config.yaml
activation: "gelu"
attn_scale: 0.125
parallel_block: true
init_std_qkv: 0.0235
optimizer: "muon_variant"
lr: 0.0113
lr_mult_o: 3.0
Each number is 500 + 25 x the weight over the matrix's rms, rounded and kept within 0 to 999. Layers, rows and columns count from 0. Numbers have three digits each.

# up: layer 3 MLP up, 1280x320, rms 0.0826, rows 830-913, columns 64-95
# down: layer 3 MLP down (transposed), 1280x320, rms 0.0208, rows 830-913, columns 64-95
up830:541467495524527487523508522479517475537523495503514476456505501485505473521495505506498532538455
down830:478502530513513525464537535495498508532514483504490523492536478485513459537511450500466489522504
up831:485530475542489521518510498512558474544501504516481500473561524507516494507516478490514503459466
down831:489470492472498523511455494484482518453456473521507495502515534534488487474525519488495492516474
up832:504512468498511520527468509586473510479496522494501508503507502494548491467510543508501526516514
down832:469502502504469512483505485481485481475490509515500552513474470485515499507501500513517486527517
up833:549531535516532492486466533493493485518503543463517500530487491518479487502480519497502465536496
down833:501476516483477513510480488489463522512506508541502461512445505498491524510440523528505495448535
up834:517490489511548473489513553488499482488499507501468494482461468530461516506533497526525568559493
down834:498575510502451500520499478500529500469528474517524451537537493470503476495482531484496486516480
up835:459534512537482481479561547517527510559528518486449486470467485500488478439494499486547511447490
down835:498547539520546484505509497460469533523516493450503512491505488529519488499533506463522489527472
up836:490522457465550513483488520506518542497458476470494533534488521476537456486539469497481530494461
down836:496476524482525536485450507480488531486512492518526508528532517538496545524483533530519488502526
up837:479462512491485480480484510510487540526444500509501481489536509493496553517513493456479473490485
down837:525523520502461490519457453477510547528481504533481506545493493514411495466521470486469532484529
up838:522522483493514532502585498505467511434492509507521470483475469451495528506518528519490453499476
down838:470513473502476520520473516560507448493486487509531507525522529522524498472484503493489506464496
up839:519582496479536473510501479504492471515529528530502467517470486478503504476467503533521500512517
down839:528409489531499494516493502544511462474516492456522529479483528529473517474459501503456478480544
up840:475527489498461509540505515486531520470487526537515469463540492448479468469509454494496493461516
down840:526512508496520510484483495509503501518459495465495541496511470518473491493486498504490494462531
up841:466519478490492510506486523493509457503484494480447471550528538463530518471515472490509511534445
down841:482504470508561484457531465535542493517508490453473518487480478470510519553488485467508514474539
up842:459475523468524504459521505527481440529462449512467516472481482537502469505564521497477514511464
down842:500511494516548500523508516515471514492497522476512496453504537482492566501464506492535501527526
up843:515509456545516505551477509542483484524514501511504510480495521530507507517484508492518476466456
down843:469490494504458489446475478477534508465483488483527452532536490439497539483518496494496524492517
up844:486507524511483525479465506521509480482482498499471518505457521516489470498497456514512510472553
down844:499474475525477483540528514455524503497496517525496473482503484484543512488477525456493439461495
up845:510541492517481486477521462537547495529512489524489494484489516514498526521483496470492523477515
down845:526489502468511522544493508512493506486513530487512482493477530488538518546497518514494499497512
up846:526479496491510479486490512538481495522517499501485491516468489478516485521524534488535503490516
down846:528507513482533457507486523501472508510484488501469511478496472486508496457476483460524472506509
up847:504498460470472517492474478496493450507489525528503478486471465544465527488532479528514475498507
down847:540513481464520552524471526519502502467493464492485525515508493477513540526484492475540524513458
up848:471531518523523443482462503474496510456486482549508503523497468507576517475506530499494504522527
down848:501474477526489515524488474482495499509505551468463482488475519520459489486485466464533525490512
up849:513490513496499463488505528511475505511509491465517499483475516545474566504529546497467496505540
down849:520490452512488470469549471463536529516514483486469503502498482508459505519495513459453477499487
up850:462508512501524472518463463495501562496518492521499472494503517518486456503574493541453519533493
down850:499491518548481481486488506465441468459485488475501503526478489445534550517431534470494523510531
up851:498528515508493514487514533507501485538507512503483469511489509508497457469531495471511505479488
down851:524503484502536447548482473501512544508485479498532472459580538488517528494458479528487509549493
up852:482479510519487508492494488516510500511511479475535531478470501503491511568530491507532530453446
down852:519484506530520508476483473538548495527503515499529511505499490525503460469478519495468475498452
up853:481465508481476483492551480488501494444466498446525458508514493534490514505490508505512519514467
down853:515502486493477491467516489498497490510488486503497536482456449459498534486493499461488460445500
up854:519507503489506476500501525493478498495435511491515497491496469509519530509528477549521484528482
down854:479519497467445537514530501517474483533484474519501496508523507496474485474506461471545472502500
up855:484506485473494529498501509483474517529490486442441504549494507492557499498517489477487467542475
down855:504488495506543458525477490484479528533508457487523511531527530490541519493463521488506502521508
up856:513542496527477486527509507498504521530493507504500505449508448514516547517489467493476474471499
down856:515514499532519478475508497508488506528468463507529534453511487527529504480478503507498465486492
up857:487519521540512501530520528504474488498507539489432494517481516483485529472508512521469473481483
down857:543506478510498493504504530508512528492521485476490505498513529490500489487494503557501543520453
up858:497465480479502470505523507499526511510558578492511471449489512502481520474543488509471471456537
down858:494571518486510501520521495444489490477471485485543459471457519491497494520453548524532493539509
up859:490494507501499467481476504508478543523481494507463487497460521469526506466514486480484455477486
down859:520464542548489514515488470520501460481500547485472540494491478522488513492528512523472529524481
up860:483532498506505515524507430503454473516485501548512492522528503531526495473496464499509478495512
down860:552508517506493445481508477523538461402511517491528522475468508516497497518512510532445572528500
up861:480510532477497544498512549473483493469520483520518494536521495488497505501526447535488486512497
down861:482476498502535482533480500490504520508436490521514497444493452488474507532515491503471498481477
up862:478451461469465514452477489487509507516538502464492502497517528516464481475499494521520484476520
down862:496485505534466473536484495548492517516526487508483525539501490467528459490492456497475458469514
up863:511488495485449492508502532522532526528510568489531512445538535475498482519449544527514513524502
down863:508498496458510497495537486541550551466543527538467513457549528506503429490503514517472467486514
up864:517514537464469499502460513576492440497467499507471502487531508480542496475516473496533483508492
down864:484504494461464489468517514472555477494491493517492449481515473480505483526511575521506469496516
up865:508471497492513527525472481501512523476482483517489539517468493487505484544464544508535480495500
down865:486526521480488474500479514457509548471492465526498503513535526472538477515498493502456508454507
up866:518466551498484479520530488481514466544489559488501476469483503534516452492502550524515452488519
down866:541496502523510490468501469515454522514488514491504511526575524498488513515489536532493537530483
up867:510491486494511524492470500486477520471479525511460539521510532508489506484550475493495438503476
down867:492470508537523485465530497532467500500487519515509536506511550482496486524496475514459506500501
up868:494535523527461484517506473500522455510470547488498460487505513506505476518484438517500507536529
down868:501510489459503520546544529505459512491528486493484521506479500449477506516505511478552513524491
up869:480509542479512521491489498482478530466567539481489500495465487500526510490488521509499530468565
down869:489476458505548525492483543453545547518461517534495527533484519456493520510539475515465553485535
up870:528483568488558513496454534517489510506513459521505507534527501484494528525472505508537501467490
down870:488562466502501507504519494488485500551489488522508518482504509487546501515514496438469499473504
up871:497516456528531490487501486486506514499499510526514530502581514489491475474478455535502475531525
down871:476501533506440465488508529464504481514476506481484478504443515526461530522515506492501449502481
up872:489494544473460486510460544521547510523488496498470472489534485471530505476476504527520507501495
down872:505486459539497478473485452501532504484511479519525493501511500491495513521490477498510464503505
up873:503488510517469465556479527504509493551498463538503481485487500551485527497527499493501497485501
down873:537488505531502480473451510441490479514502493549591511496456458503522498520472491514480508508528
up874:539472474494508513491488460496481478453492506496507513491477494494517464497502547524491449517424
down874:499496540518490473461512548489513494513501448505481444529494506500532524508499454501488524469521
up875:480528497545517504492491480503516512472509488498475506481463517524551537483523468484499494498515
down875:505489498511499494494510525471493500499446476512508478459485503510447504467482489476516541480508
up876:510464485544494483511481502538495506508486517523501492514498489522511528494497490496484499491511
down876:497512534545488537475478505479535491492532479492502548483486508475474498499535480470498518517487
up877:497529494536529472475478502532524486499500510467515494487537489474493476455535503515500482502500
down877:489497485478468483486542496469466534528540531512467526484531458504494529522477521459475504510486
up878:477476520482525473483482517497475471478488479502502529490474505501461487509483554501477476492507
down878:461498470514483491494501552504519506486483502481528443469520513473501496486522471505495522543462
up879:488498515481486491547510536540493478531499476474511526495525499498493497459502516495476491488497
down879:513491477482468505490487489514543500526501524519495502578503474513485517524490491516489472508502
up880:496492482498536509499487446467498499472544462489459506465492486543465493527475508474488526517532
down880:488489517433452478485526538519504465469474488505499518505536465520516454478485493520520496477503
up881:479566464521538476460557513515497478551514470512445506538480494485490507502476477477484536463483
down881:506517506491521497492497503490467460520502492491500544490509523489481494505474541512510513503475
up882:526475529463510473474485533543528522543492465502504513512498522500485486551474527447548468496545
down882:487515464451493485487465464459512503522475521504542494486517515500462479489480475487481475483531
up883:473514500482497523519438525494521489499422475509491490505495483474503498480511501472472471499502
down883:497473463529457504491509488490505488502500481499478502546535483519451536517464498464455540505526
up884:478466511477475522503520491537482535564480515506476462481496539512472531531536467496475492548475
down884:540511499489481494540480535493564496492495477513467458477475519492516491502510512503528526522510
up885:448528529552505469480481473519456481467494505517474496509475496519494479479520494475493504492488
down885:518503546489477499503494480475529537498494482473504557504521483460531513496538495532518445527497
up886:505481463548496453479480516512491464501489503473443509482512514516498525493468542509470483504487
down886:520533529470523520453538462525511532489544472548562479521502461521491486530485490518532477520472
up887:468467451480484517497505473535509504520459455504470475478517514546479467466521488500487532494486
down887:520490496503499520490513516535501482519542513511463525503515506515511481493508473474488520518489
up888:519497478475502519465487492499498484456472498537538480468491497509513501490559476499500515526529
down888:507506565499522456480490463510487486502500490487498468502439534462508501490494522503500522422500
up889:492502502503517489486459503466450473473522488543494513493522524481515429479533515501488466494492
down889:510538520538525559472451428466468520451489525470517479506497476499492547467502510526470515557512
up890:504490473506503478482485486498473507495449507494543541491506523520471498508533529496510494501452
down890:524511490500521533525463494492523462484496503503488488525521468517496485487535485494482481495492
up891:488466441512511514474453531532506471544531477528509489473438465484513477486467521480497494529546
down891:518500499470461503520526490504493491487481541463506489527541512515505520526468516528471522522441
up892:511507531517547518489496495512532499555510472480504509517493471494516532518506502526465489499501
down892:498554548499477497461533520522457507472535509506561520472469480460502479514476534489507491507479
up893:512543470514489450432497535489472519479457438490546537515483482486498486477541444500460506526483
down893:494513490491466466464535558506477507481516494510494548519512513529545462525515497510480469480510
up894:489436489480539529489481505473483495495513523486499520508505517505505480486506526517490453515474
down894:501486506490519533470498507504533518519574515498490511536486473505541467500511537517500515514476
up895:479556521510514514497523497472482466540557482441525521493447543509530482490537525500497554452489
down895:517486488481469514491480443514501499464507538496498491572530484532490470498529466471512490536473
up896:499456489453512494477502497504502410534520492493457537496533493489470480485510527474462489560472
down896:501474524538507493496503491502500496510534511508480529490496463512529485513500469477500501534450
up897:517504494501526527476513535525500499456513470482531481492482563495497535517500493502492515485496
down897:507537518478497460470489469449517496523487556506469506516488479525458467517470510528501515522494
up898:547501511509513509510499534531504483476488515462511489489477543460522510519487534485489538468518
down898:460514515516490544532508532470513518509475473478507504468495468511494469516524477524514479502473
up899:500516516484439452530490543516487510542460486479519481477516497508487461509480530496503492462503
down899:534483482530454547511495510453526503501496508524518483496544481506524482488475528507484492522498
up900:519509484470517510527483543492497497486550482450554514470469466468515460522506522524526549514483
down900:549522487507547500485513486489506521515515502525480492442504503490490504578528508471505478493483
up901:520503484539521476479545510507480487515515530508488547506450506522466489469517537523441512494472
down901:516535498504496512469499481514495454484505451468486449484555457494532490492473472456538519540493
up902:539481487512480479485499495498533533468479507491499434524493486478489472494482503528497431478493
down902:476523492505493465489494483533463434491484480517519488468452502563468501475531487480549534503456
up903:526515502545484503503545523504495522463487461493520502489507470503482523471523488513473497593499
down903:494508505520499515466515461479511487520537562488506491482495475531483511478492478506530460465480
up904:500486461512499474501499511472459511517461498538519494522483464502497548464533523552517522496481
down904:498462519510491444492486496470542492471513527532521498485483518480532501473454516493503522491530
up905:501508502532507516519544483504507535500505481525519494518476503523452498505476466512493503482533
down905:532505506521531481471498483488518468499505520534469506529542497501548532520522500524514506492515
up906:473528458506473534495480444510520510479488480554499501509490499498491469529520524491495516508501
down906:526505501572492478544495511523504485484513495517501517538517503487503463472529520519495479506514
up907:524520514476535541531461474447510488447490470532486483484467538480526492500495521484501489531492
down907:491517544517490478541551481501476535520516487527514513520552458491537499523480512502503512484493
up908:508539480507492544518492512495493478506543543502482492477498510498526505490479482538467475484525
down908:463536516523514479510480481513526514457492462504478530480506493529485458541524502492513467478445
up909:485489513499488502510539477546476453478514516502517519503534527503496517516522493495464490484494
down909:503483492479453493516518468528516512463472462507512453548430554530492501512523464527468477474477
up910:499490516527490486508477495480460459517467489483484462490520462449548535489492548493523519483500
down910:464536516522514435509482504462495506520478489491526484495452498527473488509561483493505554502497
up911:504485481487488536538507525475491541491471539490525535513483472511490512491470542473463515526479
down911:512460492484530505489519529511526471472508530521494464472496543506478516504485458515505515525443
up912:475494527465509512509495508518498502491507544510483501553488454539557576537512468521506498487516
down912:484477500462486542525513508519555537497466494492511472487504539510516432454504503521546470494521
up913:502505487482520493514493466484547496511494506541497501459475526513503484509507483549503524461479
down913:516504504478521468445473503497430473511499524530471512493486463515485526504519495511494471475535